Weights of a small transformer language model.
Size: 10 layers, width 192, MLP 768 tanh GELU, vocabulary 1382, 5.07M parameters.
Architecture: no biases in attention or MLP, untied embeddings, capped logits.
Training: a variant of SOAP for these matrices, 3379 steps.
Each number is 128 + 32 x the weight over the matrix's rms, rounded and kept within 0 to 255. Layers, rows and columns count from 0. Numbers have three digits each.

# layer 7 attention output, 192x192, rms 0.112, rows 0-144, columns 0-95
168098103137131199087165137129181186072094131107138095091157111181081133198064102154176135082150113147082046096087157083173164134109158129000109143088131136149082044157110106095122147165124070125139183136112127185154105158118123160170130139187099130147119129135117107138131097113097142117
149132155096155216115164166102150148120093084155086144149099141076123142179226144187144167126086201122106130149122095102111176149156042129107136141115121183126155102130109101137204169049187163110135151157110094103122138113135142132118143100088132113107104182111126108137167098167143170130
162167128167144122106089137086181122222047105087124123151133096110091126161230091058054145117065146128127116162166236102155173170154191089127135068116121136160162126101141171089141092148061097151158146113137146133111127169108096144160162150133111142135134160110127127130132115088140144145
136125073200116163184102109076121114090140134046081149108146112121056068124151150196090124141200147078140182152248130039117078137122119130143124141139069162168146112167119134068094169149052033179145133098148098173095134126092173116136181171112130114157122141118124142119116122175124102143
135118110108108197097103171207135143102118129210174209115085156112147139070110096084100126206142212119137148147078120046070152216203053196132172095094151104132086085186174166107169118148162057101139095171090111153103136080145068107133128137133124142132150138159098133096172135135141122084
177081127160080173020197143111111077148142124204169165124159115112068161082150174124130134124140160173156172171177121105144107087148113144168129110114127009123040197118005113153170184094144191086178162153068171112095113144125112136120133118107108143104142123154133169127143195107118110135
095144106124093154153122216090059130084112160085169129103053153192110079133138072131053187144181072205205035136146051047100174097207108086072080124205128102081196123021179091147146203115098102152153095082131116160144125127153090159165126170130160145083102158124114116097127138113127137089
112127153062132163134111081075115136192163111171126092115114156165151132049118102083147119106171074103100023060073041100118101133150150188137205154160098112141176134101068128127202153147122143109111138112195152116151136128148162137119125168116151140172139127141092133121068130157164109090
145098122091124115139084170080155081112152087092173115186148061125101169124119063106148168096080079156109165116131151172217045063144086133073057129120123000139149103126157219060169122162099133125120116111129134102136114172105178105122123110104058156154127150177104137128121114125129117128
057139195162204158201168081139119050203123181135169084106068115101112144117108197076139184149142204090189190120076069132108099090141202079115145133142155077149147186143190158049090106148101072079122088146137109136156144115118118175115088118110098114142102126169147122110157132130145193150
087170091150134213134099091120017100134152145133048136086162181142162108135127128057112108102076175131111143217136178180055154107143149136115110100157127101176165110127175098036136119082124136132122175099122156142128090153173146202189125159166178093127127131111121098109126139115148123162
104070110115108145097090052189109126149127140176129054151176158032102157100174208111085241152134078152077071081100129179156097228179159119074182124110255125157145136096117130015222067164157177128130149132160096166134136102195151132133079103146130155159117174144108154157132141096149123119
133093185145172088132152156151082094133117193120170092064109138148056125157136067141163115082134140093081123149020155148161130161061132063054088137137070156104163199176129093232125070094227134099163095133133093137107099099153171126116120156143104101107138155102066095218138145113128088139
033088012154157154177118133160068130058093168170183099166137131150156035123163069126143060208175214110106139135150120220206165101106148107110149136201061159139073178132094089067214169175117124151129129106116101135111137113098084092106091069155097128105172125167159107159146135090121123145
111115133126243086085151084112044165124126033137137089089121093047067084053165155121124179091180156104163111165138097089202238056141182063112180107116032126151120000166165086068065136116090167118097100158127132109111084154141167126129126114064143106115158149154171136129125085122146142111
143160155137095112130105180149133086103121128037154060117116137171020109143174104137122134151136114125126073143143210090166150219099149157172061094255032085027153129190101141075103132148181128143164125108126136176115140090087122156151164101167198157132138150097156100178116124157128139105
163139146151169105110085233124159052069137160105133139127140073154101085129098223121155039118190131101130051117154082117174080179178136177135125097094214177150246150129135132140161134168067175066127147129170129126107128153132136131080169123142177109117104099127158125125119186114120177092
115156107139085096169034111093107126139098212169112165131130100158133132145170078100123090209178139087154200139110060044130156134187104099137166178133098166149147061175015128138162073171130056116139164156160125145126136103159149136152172173159123130172167136084160165092079203136151094131
122156129135223103097139140147234188141134187138137146149165104100196193156144117116143169107174174213202122140141201072129129154132123124135091176151128231133105124115115094089156171050124125121168106192150152165153110173099125173133099149102138113150100146167124069103133133125162126078
201095153103056163058103097074072164167073162120023061223099119164133168048146162171113110200121122043079102091148154138145108171153094063125141155141099089123099111189175237092147220183136095060137087154139137121101152105150107115109151116148161096143160126139161116128111101128124173143
191158120128141112108028115111165154000145083108161159019123140145073171170108128095172102141150135099171135113138148174144118113053166098121177073164101125123071124121076222106202193109149138103198164125165111156134127159101100139112122124120161128134117110098130111143111113130155066131
141091101082143109144126186104174119140140189079098150149182208226127115200125141141090162123097168157125213100118173119090233130163138137090057133092158104163120106134136125179120163103104159129098110158134156142184136129136105138145112101178120113136106140128128152160162124141149150129
255119169134129162136175143101129034103092090158149092058159175107161103137076109097171077176089044148167194075181135140118078197076090095070124186126200182131174177229091058111130144135117136113115134176118121112130117161181109114166136168137169151065105155133112111133154135152093115122
102122064143154146099163139088118166153154198164122208183178058183137153187121161090068059078041143182110139149135099125095079191076129092164178067105106228144047090159119073137114078180164160135169117142130109119115129154147136140134087140161138124099110133136114120092144090157124135113
134143166124141172107160118140057171141151108133076076119062109068065142130170101096151077204154162172229130158224117109113147160094082220081109146119126176138103109110170146157084078092049192132167132142150086113142153149145156120115152120073119156137124125128138094134088132126109137094
112112149142180094166114173111073116078094025140127086111050123149163127140108187114116158105099140112055072117092027155025107099062096190106193132080144128099087148164108156144134073048158186104131126138146136117176111088120066134117142114123117108119117121097086107157117140166097127127
089193144085067131159172059219105174118113145174192130172224067108194070134115075180152166108143071136174109146120065128164168199106197148123121111095137120115181081133152027111153091127143072168147171091066120155129112123129132123114121151134136133105110139147122147173145114114123139156
125093154115091157127194121113055032094094162130090225142120142172113161129100125088168139105086138199166069043053059164097196130154144101092134149166124142094112145078147120158100116154099125130142181156164101133127125117116111153164117171095148103154134056148106193113118129132120139102
098095188053088161146060146172210049101088116105176163151148066162120135141234128149220128091035105141061072079126128048159116130128094177148106125094107228127123056145253157152160130094078121114142140127108164081098146121176090139075140112146173086103109125150120129129138118115134100137
151171119109170122117169161148186152072120112210081184136127127128108090145093082133119059185085161113089145072169127054143124099125060107122070159132199130184103152097189179119116133128151203090129134112122140114119135145125116130116100192089110095111158114211122117182131099157138152108
079117025079094085110211096218157087137070080160111106093168179127117150157154209058092134110053098093136103099168122153113132106192160110175095046170101171142132118076094142183093118107148159109111155155124186100142132070149127160166175113153078140111115174154138143134124152143186172154
137091020140099154145207196138130212130146134184152154074113049156052138118131092145151192121162192109038128099121134218179066118087126129135215086151142169128199148080117092054070070153122115092110160101110138123096130116130137173119122128148135095118077145125139131152128084132177130109
112190154082078119137076092109114255052132133149137171152146064048056000185067128001117148144102119082161094108120121201114170034134136187155110074176180121118088060123085055181132100107146160074121141138154127175137133077137123135120127143117136171196162118106159120091133134103100091102
227170157119110101151143182121118090194158150142147165154139107056114096071148159158087161165103061069153108132129171143063147136169113154057130215118083176177117114092134114157148048091137137162104126121127144105078161091078120105130145109137128143116106112128066122124096128137114181167
183079176000069217132070162171143130122095155090158146192137015157165124222106247101090148181209133097148116066122065170166145180150082101185155121080094059126090133131188090136109122099178122098114142138116093125141133144122149104092095164171132159123184155102121132147144162079126153174
201075121159110094159047181169178081109142191116184091149143064154132131119127112080116218119089157063173145096073153151175056031118177103148074152110048096061142079196182130114104154106142166165104123126102092093149139124135122143127084128120123097131185136108089113095126094118117075122
161110140160114131175153125158104118080129169126069161185103167195126186145054187144049123140114158081191129159175118102073120192085129200143121116152091114164153089070109125017160048145141124151102172141144153099186133091132098075135147155151175133103053132130137132094103143110128144111
212151094115132078081158163204156150083143146071163089067089130182179079075112038086092070162184110194054148105123085175096179143129161188110183213123139150163142142143160107133125090172102139130141164142131170141103133149140141170124112136072133151149125137145106123159097109146165122166
086116147125117153140179149087204224133155075186151137112138196133097255118147027165122138169198160165112092046108138113091130099093034134214145132113103156164110143167215000181107170188144142086150113104155059159128104146118126125106082139120118156131114146184156166110148098135145139141
110157138101149063150044203079205156085129070132086212120124194076197165099197127146072166090175145150146152157140115125131150159089155045021083168069138081165132169082089136130100132132082122132143162130084112147138203175179136130157128120156113110136101105138137118089125157142150150156
128191118105145191116107153085065088099133110107154092144137144144196146169106175158179135057168158124143146136139095074072190169136115129135131164156106149185086155186238190081104205097052207163191109124174111104162139105100114072117130164084173116092140107103151127133071177119116192071
092255119189146229176138155115130179149084073076143198150106093076110097171039196179144140098112184106159147115191158067142125139199150005129106250124197138166106148111030113108163178170107126133117103130146147098106138101134133187152107141055137117163137101107117103092098179119126132135
114072192146139123137169132134132110105124110102173104150086187166172169108136143159071153128145133202206120088142167172189139079079113116087174068091185046168152095056101056102043171145097130092120164111157118119099210137137128176131119096123136082133094092112130135111118081078115136147
136054179086070141053125127166130162221050136144133127093124086100109225128119104118153047080161207098144188255188063117153114145137074083047108171134141143064075145113170082140144064091147093149101121134145131131115106118105157086169131099126121127110094146095137136108109152136123169149
159142153159049116171138120089143089133138100137110097138019169101124147040028111148114131153055152189181051144090163198071088111104226129122071134124113241097168151137194160123137099158150085127110165129140109128133168111127120115144151146124110136147152125138163097122172156149127116125
115143168092065165122185076120148062183157116063147150141107012080183086197255133146018076082157116089141096120121179086205168146088134171092134155113128120095185166154117130163092169153080125164107159129168094120069138132129109082141134131127133106080096105143163078131129137119162092179
113056146067131103078128188134101092100110134154109190058132123129162181150097087170181147202147127134072062135170168181051121074182168117000085127137131112140121148136074083060105162136134114135127186097118120117128126160119129095106162112085124102117115143133169122153129177136128092077
034151099181152010074112132191050153133132183181189079143093193142071170133146118151146137079156055072139083100122151197113130195183121185152117091077094107048106146158146157161182167213107112122124157115108167100117145178152116095087096145129135146149139138097124074174132134160120146139
061083164074170128091129043029077121143170202164064172114155119143126042108099135168203152151090163060118138112074057148217144099128123206086095084159188085193135168131128173136189141080210105129135109132122111144104130107148124133128135153183144092115170156140156121109129130119090139125
140075189122183191129106031184138210123109154101164096123152118089151145186106148129178095154174070106097166167148144189085211042158092087179117151144180135116213074152026201145063124219120148100107086117132127090125125086149130162155120143132149138146146183155175138128156097161104145101
066177145210136166075073156106149128136117085130141161083240107077131111122207128121067212153155081201161147083197169179158165120137148106119085066103128191140098133005155148061124108086132134138104115124100127098122102075095145130124142141116105116071133145155126111142145111165149119156
127156130077131040130199157152135144143187151166138088112134134180165146098166251099182109129156163162134062121150145141142147115199069109097135200234090143101193125091133120172145139138039222132179054140155139152122126116171129114133123059145131121173152113145123156107162136217175133141
151159071075137150128067175102174109088071122177063177205188102090134120125116122143159184151090048153014133167126100144129095159052101144117101119157000120102185137103132147131077182104132037091137090159115111126137105138129112133118167144114135211158092114153129116076166092165108098151
205125157164111123156170076123232178117211105105137074172130103204170118167181101137237173189200091107150135150098087060152255123090140154175155059225116095093069114132092152141170167085181219180181140161143120082104120123137142135135132122134150087130147129127127182127180094131123157062
205056131148187076150101176168091175153165100168146094164158135148126072204123141093040120174103070226137135094135116108151057034138130137143054092215124124160135230115145100245200144126113121154155135109126129125168170128139118085127133136106153120081114106177152128127105091129087100156
157146176089076155125218145121200192139179093150116075191172141122098179124148065198090152199092172102079187124074094132124087142111172111147144146090137141066159050194167165201110122178145090157114136158118144117149082168117119145124108103128128164128119097126122123103081096163138127117
121023092088130106173188170056096179036185125165139151145122106093084245062124139091132097007210084152130178135067137057109140127231159127140126160130211139097093085112148104115090146041147108086129127152111097130162109105128122120103132165160148122126159156138115165136144094117092114112
093160156155152086195158034191130096115083102106182137204130146063105171062193109109096022121149184235120059128208043142087181077054133111139044026095175125041146054151075147116170108064119119154126100104089145073116120137123170136085161127137075091084132121101153141119134101128154109083
158129074155111169109154215143169187074160173141128094216059053165143164103121155137182097160124142161129107149100159174127153142164110138155183142107163030162127129141118111185150067126097075102107101119068100115164099078107096169147111090121155117154116142141157138157122100168109109134
176183135132111153137197112121096171079142141031129166072153143112166171118202157073114190168123115130190161144108161049189127131135045168145070180152148129092120171175155053110124065095228145080107127128151191110151147111125120135112178158123130151150143119110170152116159120136144160115
131105114124044098101107115111125142125189076099171110176133098118129149119093098109177117088203110118126120103085153116078142106109115119137088123138080127175134137104061061093192111081101071091204161107161114141145123131135162092155143070101130150083084172181128131085098098138150096141
100083122082143097175083098191128112151133123106034183113115225175095104000104128236107151145128163068177156156175255051073090101144149138115162107122111096116122168084166036166047105162086164166057091108149065183138106140148133121134169125128122129073119157120141115116126161108111100093
118069150048144103025066125152087134174194140122093088080089101140149146133118135135051120172146120110138163209200082090135078120125158097187116109170164207104129114221073115171139132171180080115138136151149132123117081080095142132139157146153113121145150173130116143095110127069084114129
101241128083103113127073212165117067136139151106191116131139203090112143158115198133163074179153141104000211100098128075110227080085131155158179135155123146170161151043168138192059168164155143116105127145122133100162118070108166147176111110143131136103139199137131119120138146156159092102
253195099025191113233169107175146137171051113139101142111049106120026121132110102124130148141072079147179068162164155127122126090091185179122105085118181115140063128108136141069155132118165115124120161120132044105110138161095085104142105125111157089126151114155136113087148116149133118109
140237159075089131184143255145088158154126079117038111165155030140201110079120006172103053108120132135113160121064033167179084152181154127129141082159046098154141176119103183115052134079093185128124173121078117121129117113133171161165146122141135149121108131153121142147131095159132099149
125139169103124056167105151020115255081150180181131148120075189148205063107209070097151061112081114177125053087198104065086068127154170000197070109101157090149174103124176122124112123118151106117084139118137120149169126161113105148118145106130089131120161089107157095106142134116135110091
109124084179147094067128082074099091113140139074130171145147129104147097132044207220167149137055096141102059220180155041122168128147074159154077107139138143124155101255038104196126107144133136111111139073117119129137121156089187131104094128155132107143157106137091140127141112102142149117
091133093085070135171191049164224150110140136120157105130156126063064130094086171126041128053139127144187193037064083148076163094106038000125090112094097057166135177181141141118137092111230049107083109105156138146131080156176106098141103133101157120163132126114144105104103100112116119098
160116102159166106097131163156196142131126188144114101134142160082150144094125115167108067190231184134126104120087140203151156050159137169152051084080047168119103085107236151120102132064132059088183122103147099134136098119113112131135129141091109122133134159097156126097098138158151111144
197165079135072133059061074097141135127087124139179140175100177102158000159081082083106106153074182075097144121134162106095074150125110153100206139166192084107158118122181069143143135109141060120137090150118138114137111178139104091141126150139114060135103109102143099085127141186087115132
087165138115135024130142111091095200149159079098154068167148144149119083162158179101218136183206106016168093111109105112069149097153079110116094167108185164194151090134143130196080135120150105133138137119156091106118147105110103105143143117104136123154136167137128100101144094076157131139
184072172082089106156149099165080105109134161113145123072149136073170101173145091098139091118127151123200148116146212121108112154149160125156154119177102152170136185097043153142106087134044110106123106148085133126141122136130101114122154131131155092133120151180120127107120061152092129143
021181093063072176155122171110184137094078052082104154097113125190126173140110126077158076255054134077104202090103174144128077094091083156141139101112108167080153116132084090089156071108082147125146108112111151114115096086129095106127119147185098150140090133151101128134131175145136130139
122138125130095147112073177219065107100053155145138066098073093109107144152112108120137091126162058055194104065153118100174096057142153128128091099129196106066093087169188066059174134035049129160085111077074151119109137126113118141125095118102162152135140153106097093130126188122172156110
081099082027032094131206144147155101030059148192182062135197093135058139132055144147095121188056131132123126171158139134214136132136109111187069195124129137102101120119190178092087157135075219142138119125133121146106121132140168109115122126116163123099126127090164145151168118126135109096
145161179223062073151089130158125069082147131198085096140078110137155163215141194095190170086110177161063154141120178105085144081118128255047142150146166115180125091086053139167053122140176089134148140144118157154188140091113172139101119164100155104112188139137159073151112123113087138128
189102049110135143136036129124116091216193087068151208201115160169126135055121138114173096066232100107099174136156174154131207129126149118077047123171124227174077149072147138121119096075217194173131137158144100133129112126107115113099115111130166121090129148113124155143144124115136104171
174147110129069125149210083170108068154152127131144168071181182167164105093138158029082147142174095114092161155174114116130082111174113077072169135165105163136173175189065124140113134091120123095102132143110166102146093064121116118068090145114103108132144108168128111126152115119103133124
126198050149216085105119132090139096069146072108063104139187075193118158090159133120084176141134185125167097118186157144104147116152095086159169146106145109139057162105070215222096090200146114166117078063144119104138134110145136169113096128124163111133134069122121087151155130137132084107
131123064145169184128145127100127135122105097081206163095159094180159063117133127121197035173157130162159051189116135171127089218153163130170179167055147144110136087107099181089083157164144108174139108181102148114124121089119124144089084123177107104134124145148154167152105181124123125068
150156111114101029133166053046147057214106146109147176064181075137140188076059155039174140100179071097079168165091128149163118122176150160123103151211198183062102120138093163075110198155124100143122117162133151157160112148103122121123078141143102163150151123107119141119081105117139074080
101087058109128148160094122171134202166107180166057057090106128188171113076035215092136163132070097233103130102084061154154125096087209146110137208123066141082162083093090142186155155152142144157111174121089180143138152148163161179162105171148164095079122117153147117113118117098079143116
138125144218108146098178087112158109252196178079139106167146141061158178114144073170146096137074102120162136088121107109092151085073099152151195135165164137134153124108138143132086155131079143123154120161092110120161103203115125169164118130124140063135100147125116096059153112157106148146
145096150157156135144215171157152140145200225185165161069107190168057057132076097094152160101125086059194125119138139081126139106038088110114151000068076041148185064173102202100154091110113186138153096134134117151108160087173100138126141134136107118107118138168096103170184145176117114131
055121176140087163072117141179175156141106083066107158130136170152166160136167109085119180172169115130113139152109107088128075116090124138092189106126136147110127112125144089111175214165113132147165129109126066162116128146076119119092143140181112113079134106136102144085100143137131172127
131044037144164173112195193126130092166154094035139135073112127201201099094080134088104041038050114062074111097193136139158187099115116158214067138138091151123132114142101179125136109166145045127126095166120091135133132104114154156109150169113156094139135117139109146109165166095163123143
147068079044115085073140149080145169136072087109150132148131042060141192070116129131124183107153178084059149113109124046092134223064144163079151152194111143140141151110062171076184125186126170120131170124165185154109076135127156099159129166091118184114123126137158091176119110149146102151
154095122132117091135097171113171070254142075148133170129075111133063098115132142061146160173136131189167117046068111144140186090106179179153158107136171109156202211214155093142177045066099145097123142110102123126108132141163163146130088142111121107129134148137134135101123108121126131131
181140145096143112037177103142079164118159079078169125149086128124079230127075157102117189181123110084126231046169077143166177064143203088116137137031044175078192127085112172188140112145117122145169087091149152184182097163137096092155114121145143134146120183121117138148162079156099129108
156119136105145124164173173225131121174136179123069102140128127152107063195148118151087130093120173100088091168080197134135207127108107137203102222087176084154223150127105092063159143183138200155142084153111136098119101164119129120129100183113118142070072135123128109120129104117133127138
101159136149168068120056034130157152071181079119182149152152158143091149147105075105161114119056073141111148137133139072104175191071184098146116084053090088175116236146142066143047120052191187162139098093141147085139182101112150173162119162098122193143121175189125142135134165125126111144
075162095113080168053109160075173129146172161121132128099134091134113053145067181108117142164130141149159127021188115144187124091123107035174216120096091212141136176075119094157053133096148144113142127144115161132104112136156102169120104089127158119109113101114085108133110110129114081115
094138095145102096121104187095163109142142162197104159131082127119113197054177148111159108084152157081103191125106154131115175083028124102118174051132165081058139155132103123145104062075092133098159113142092099160129134118084116185165183147141091115138119159127152155131178058083137137128
152175118203077106206118214103171171067100197098189235079105105168151168129097144170060222089108081093156148172123106126121159134138231131116148079148151131169201132142142089116126154178088090112129097122158141174113148139139133083106132152165141084107128116139138122136127122131138125099
137136114129090112065106105160105153130084177125110217088190078055153142134175022079071172172121121100089184116160075107113216093071080156150041189119076098100197163162160108107097054166072126105104106136157117145128132108132175133121096086164108122113171129152146127110158100079114170119
143082125213109174126091172168105041083200099082044071160065110105082087165138172123066089115073220106082173175131105010199134124169101101205141115103157203166112100106164070061114108052037127131098155131109095124156120121111130156085122099145129125130141147124111113160135146164119162120
100119092108108151122124059107137171060154181101186106086193118097133151062141184122115215092132113103122142151149150128059065118143083106194136197179092049114052119197110122117062117088083135116136111109152158083112140141168165107098149110156091164070110161130175149134124125159126098105
169102071088184138113065096156084171115071108099114185046159175078127105146178161136070125112090139156158134142108148228158145114056110170104153157146168169207120150199181157138147123149160072187164156149125110103107125118146123121114100136074154159115158126152091139099102117144143133137
099124009193170085147151144059074242181117177056127129134178093079168190139081077127101103143140089114115106065125122082078121121183139186076116037088151133178171156139173110123108119092123094119132100100110122144114101142122179132102128128136108113139118161153148107142128140160104149115
117196186134117125170126090125207080111199217117181127143122126154168110000121078153105130068115082178065212091136182116154115120136095133094154121107177190031143034167082189136164233069158131076115111129134096191121087126110112138131158149057172153168094127124109150146095149115099161118
104122085124212175130182116203175143113075153101074075185070176158111163187169170070140141066124080032111122145131096089129155088155184079050208118147138151138142158199147123146151117063130133144123145092073127121158123107111148111152142113199106131108120129127141135140145124178107090115
030080089099181163146120145120149093174102141144171123126105137107162127125159130107169120187108107027087182172043154073077085188153086152121098111073076136098160157099107160209174201088112171137098115126140123103127162163100141153142116147104154154172095164106144123120101148133129117123
126149155169184124158151065148118182139091129071094122109192136119141161027102063153134173161168103183192169191108117161153089184146101190114092124094090128161093198137143053194122219098115078150119113113119112122103154101149103074109106128180127112143093119102100101129091101120148135117
148153105193042088188174114096152131176189124077200136106178146141132115232177137058090164158214162158109073158104162108111135093190078123096116117074086103216147169203135188174088117136119071166134109110182148132158130162116135175105141094113151101094130143155124166118167138106115116112
129122146060123161162107135120161112145132142106170062114147000159124100194093066239131177052133134114177115062151041137098083079102085162075123115101086137133101122083070117135199037102099069105142086104121141111158135110137110119154130151139130051144186135192098130093140160142117120128
122156081116092146186099113120153134206105144169147118000127158176099151187111160221136068116165079146160145115128120178197197153134111122102162156044067105151174097106131134119158124118106208147097161160140169123114139127074103131117148127122144165154171142137125086157110108171124144133
072083128123161038135215172097083125187206098117101165084131004217189097169073114181115139100110203104123109063139201074119149176016043008159214130145087008091143117100172215105146159059147105104122155138115124153133149114101089152137113127103126103153121191134122127130142180168114142131
104095176138215041193143135192109181135172151130141095106155097160220153192147146075126086153083074104113186146154110142191152136134178152153151080119068167175106136180182099151118128146124046137140146125118125137157106114133075164114133126095102131110094103154185144156137145167139114129
134172131113167062154078086168106085169089135111099174123072188175056123173111100164133209162165195108039130133123125147106074194202159156226222215113130133163218068088120095123111107097152202136119125121113135127142077159149109122126145121127088129092118072142102089111151133103163130198
119092094234120095076104087100123129169078115177092139059120122119170149233139116081155117093186124186118132110143151141146088158172083195112161079084070223101158159145129081116177153124078134120086124143134187113198088114121118110088135141140165122189126115143127146130122062143101136130
135098046079139113145133164136142177130048179080133078186114148098131158100121126117136147172172129067082104087188093156073117155121131175152147197093161072174152123204107120120068154140142112122137090138090143119179135107134120178145158088118100129141113109154132159137174138169098134126
085078187105153170199183061115159177070073190151119129141099060110065104161167082104101129152156011087071167101156153160114145139135132122119213142086099166152126195142121131136118165127087125109108133155094133108132152151154130150144094166104098123143083148102089119158125132112126141081
140237131133136151054164072143130116130118163093113044081106165174168155124073106178164144089144102122016141133127106155128058122128020090211107052093114129199171157105110102121152047093036089121152124105119139165081128134104131147178089084152179154130104098146111133149135127083155182111
057097133109128178178053118103159126144133131053082090136109115135126136122119148168163094117131197198118135173100100148119117114059163189054122124061048070109154155085141115140115095118191093099130162100122200126108147108121149137121102130095111115157115139090150170136181137159127163166
228073119178120088200099101142110153161070125200128096146143087119141137122159146068125073006138139150132177090133127108093100201190022111130101127076103123112143084119114189115125218085099079143176153161105095152108143119208163153123167150135135121156157112133107187140095156069097137163
105093186094160168189109207141057121129099130060102071183198201095133131046134065120120115181159065166217130197043037124140159086044069142217151078144070174125131071045100193102089094127194185156137124189116168134120102096109109150160138140135117110137135117128122134123138083139152128180
089174126149202176135078114115123163083119180149098183081166089140142135146119126060052148112071184177088109094092126064182088121147194093216106201131146066127045161188122122182133100120079119091136149162158143135128174175098117115155124116136149165141137111160098134083131141146136105112
137153163092146061083140166088142208062082080158162103070037125100135181120172131131136179086101090093122159126146051172139119096172119103124178100208158072103128073189148034096143184204087062128157183165108137170116136132125114097121082122102110114114125097146131117096143114125124122128
123101022079126118130082166145133183144149168056141069095120138066106041061128122070160167115102136175093098153184118006136130169161163146167151063094101083116082140102147130112056098111131241093139150111133114105166121140081137139124135138147102112111124101163093094149137104136133144104
209074167054134075122095062076102012110197164116113123107161232123208173128146052126152132141184168094095065074096118099133159156131186045110188078130150113122124164137139130163118092194126153125134150136148157122135118155116112149150115155141075089083134137133136147125114118111140124152
131136088156085081132078117144158105162205041142136118136143137084135165132137123113128042159166149140132161181094125132152102114124151059127115166090096114134177095118120101152178093116079140085150111126147131159104128115131119140152120126151137126134115123183109135113155187114167160162
114145132110145089062171108047190099114076131105122129204136132142037132058188157144110064112119189185153122105116138134098120158073178144181088135164135105146110132059091149079098170067110013139130150147135118107092115097132146094132146073123104120104118152130109137124123160115122127137
157094135109124200108188165089142144174136112145120165149118210155160130145176106088117164080181067091093129149116103106155025102000181119219044087118096123079104101091164101096077097204107112150150102167138117142113133135076102113115165149109148153105110078154127151089113121137176133102
177156115230137074211149080130165133139067043114191070152062140115139153126135129142000133124111122074111154098086148159158090111149141121136134169142149143056052155110160092055083130131165124101098124115123147121133123150113140181122141099109132091156117102169119102169110144102093153073
169126085141111128092093116139106117201130082146126027084184072100138100111122090206114207124178128053099114149159146150067188124103164148233104181133234099190171138098165168131133171072178119077145154155133162156125141165115143112107154102122120134115157174116117142155092105068106107111
094154099119111007155148111137129129191133136073047155089143088135135070187109159121106073168142079109152074127125078164086152143059069108081094136083133116037130112212197042065181211091052152120160113096124115113158126172107142101089162153108126095139151070130093131156122154137150110162
231045151119158087139127039143114129064140125200103152145065115212136081146144190136076058160088132180124188173056116188092104130112071066043085084097104128078147124076215070083106179140148153131145097167077113139095111133124126161125103129123131108123127116126107123148179121111164120126
158189081197110091085130122135048194171122128192141146181065015122145176044096112045235239148066177102180131137165114122174209110111075144130161079160104168162207193169114164160066183139121135155177123112138093159134130101124100151130120126112135110101143134113093091112139141120137115149
108166176135189082077163161195123141130053107065140117075112082134075056104176126140172085119136159118183145127056179145088107103134196159159115110154027135168034012081076096176148132116118084131092116124126101129109115171108094121096120099133129161130132114112097173121093145125131144148
051193163132130153093141155060101150153181141182113087142117168185045085090114106101074169171119101149108171168071107126081130137087042083074131169187189090155006118143102111061166156186103135096133143140107100108140120165155105089155144108106102143125145167130132141147117154136166116172
130192118104206135096123109110125106149133173148037135204143177107145146109186031164078095143117036112173114107133124102201131088138091150058201210195090132179154111131096111166102117095188084068100130125158160086124129075121145117186167149171135142161145085144130080166136095079098167154
172087193125122145175120089125144136106202038161208139123158047136138083089127145147129084090050132123127118180173103152031125162215150155110135097160052088142170132140116091070104109124110200141130074146093103117130139142112142177082087183119106099128151141143141158085137111128126167119
078119198187124046131113093131120084111080038176191194114128127111196104072090151120211096115120105147124148160188145107217128217065145140200156095158206174070143130124193094137054117156168140116202164117130148121128105127096130109135134154122137140103122115160142107158148115124155181129
148126149031124158109081100143200122059145133101170105104126115174178175101178164195171158125080165145223162160073084159099118044093155163161119131090082158213082131184126109145144189137058122153116140133162078162119134158137108155148117153130054147120112144154090128153117113122130162105
119114178126174133152137119095104140171055113147185159160089107131220108131135235158148072160107045076141146135084166118199155097115050143161103203131128113049126208119100109138178026100108113118099128120157158165148120126130110106126118103110170106155146117127169119100122084114183090106
108112187204148169119125061150130127123180211062077134180172093229126153100165126143145082069124136145060094154187102208090101141076080078107123124151062135206078119123144119123045160055069135084115125107111126088123138033117138125126120109130132104101108119122132141154159122176143128127
113123140083099163162187158004069132175112097224103096117154130212082088068208112198138184211105140134068163127181144135137127074177212159153132187082124237082094172151105061135129070123125149134053101133102121194154120122134101097152128125109118106144139115106155160126095150130152165181
152185157097130100160069189139123118155127157132214168071156090160114096098088165178096180131116125120121110153076146183048083110108190115072216150148110180139082155177142148178194124087119136111150074162085114164165045162127142185122077140125074130091143079129151119141139137124127135125
198171141177148109190120114133000142102150106155174101168146153162086099089135118098103126056129127118091145035119147144151172180080095116190051126068145173111109142170144114149133144178065072118136166138129169130145155116130114124165084125123113119146087149130149145169136106127129113130
086069098147152171082131142152181048118104124046073146206062073153125143158158102100021124227088056159132073160039172059101182087123121144146187145105157146113147083065072171094192117144115100143123125103164132141102139131106114124132112102124111169146138118129114130109129111139154087123
022108118186100107164039155146072180062199177075116195143112090134144195113076112146149147134066150122122084117171183127113161108140070138136056078131205164143211157106082097217151154179191139073137116116146078097186147122092122107129109156132114150064139104164128126129097114154079144142
182086064170143148121055207158124112109166174112143189151137164018158122127101128194099133106099129182135099081093047202172153150114053105200118136107109083117059151164092056103142171124091171124080172130187154096110127106072167108139067117157118144124118097120112087137132129141152142092
193113108124183169203094082093161073127172184075112165095095108155108161079087111154146131110114098130172169079074110161124138163131165156100132216148114178135133064158148055152129049166149145131154146125145144143129115173148107124108154099148111122137108120176122119121113145128129109147
095125150138138109132160125190095173160126129135066184157062139059169093197086174172087094159159144137105123157166217207141151152126149185106099153071089123082059077142143150163083091125059177104116168149116119083125166163157159152100152081126129103115167104111083127159082120124105150131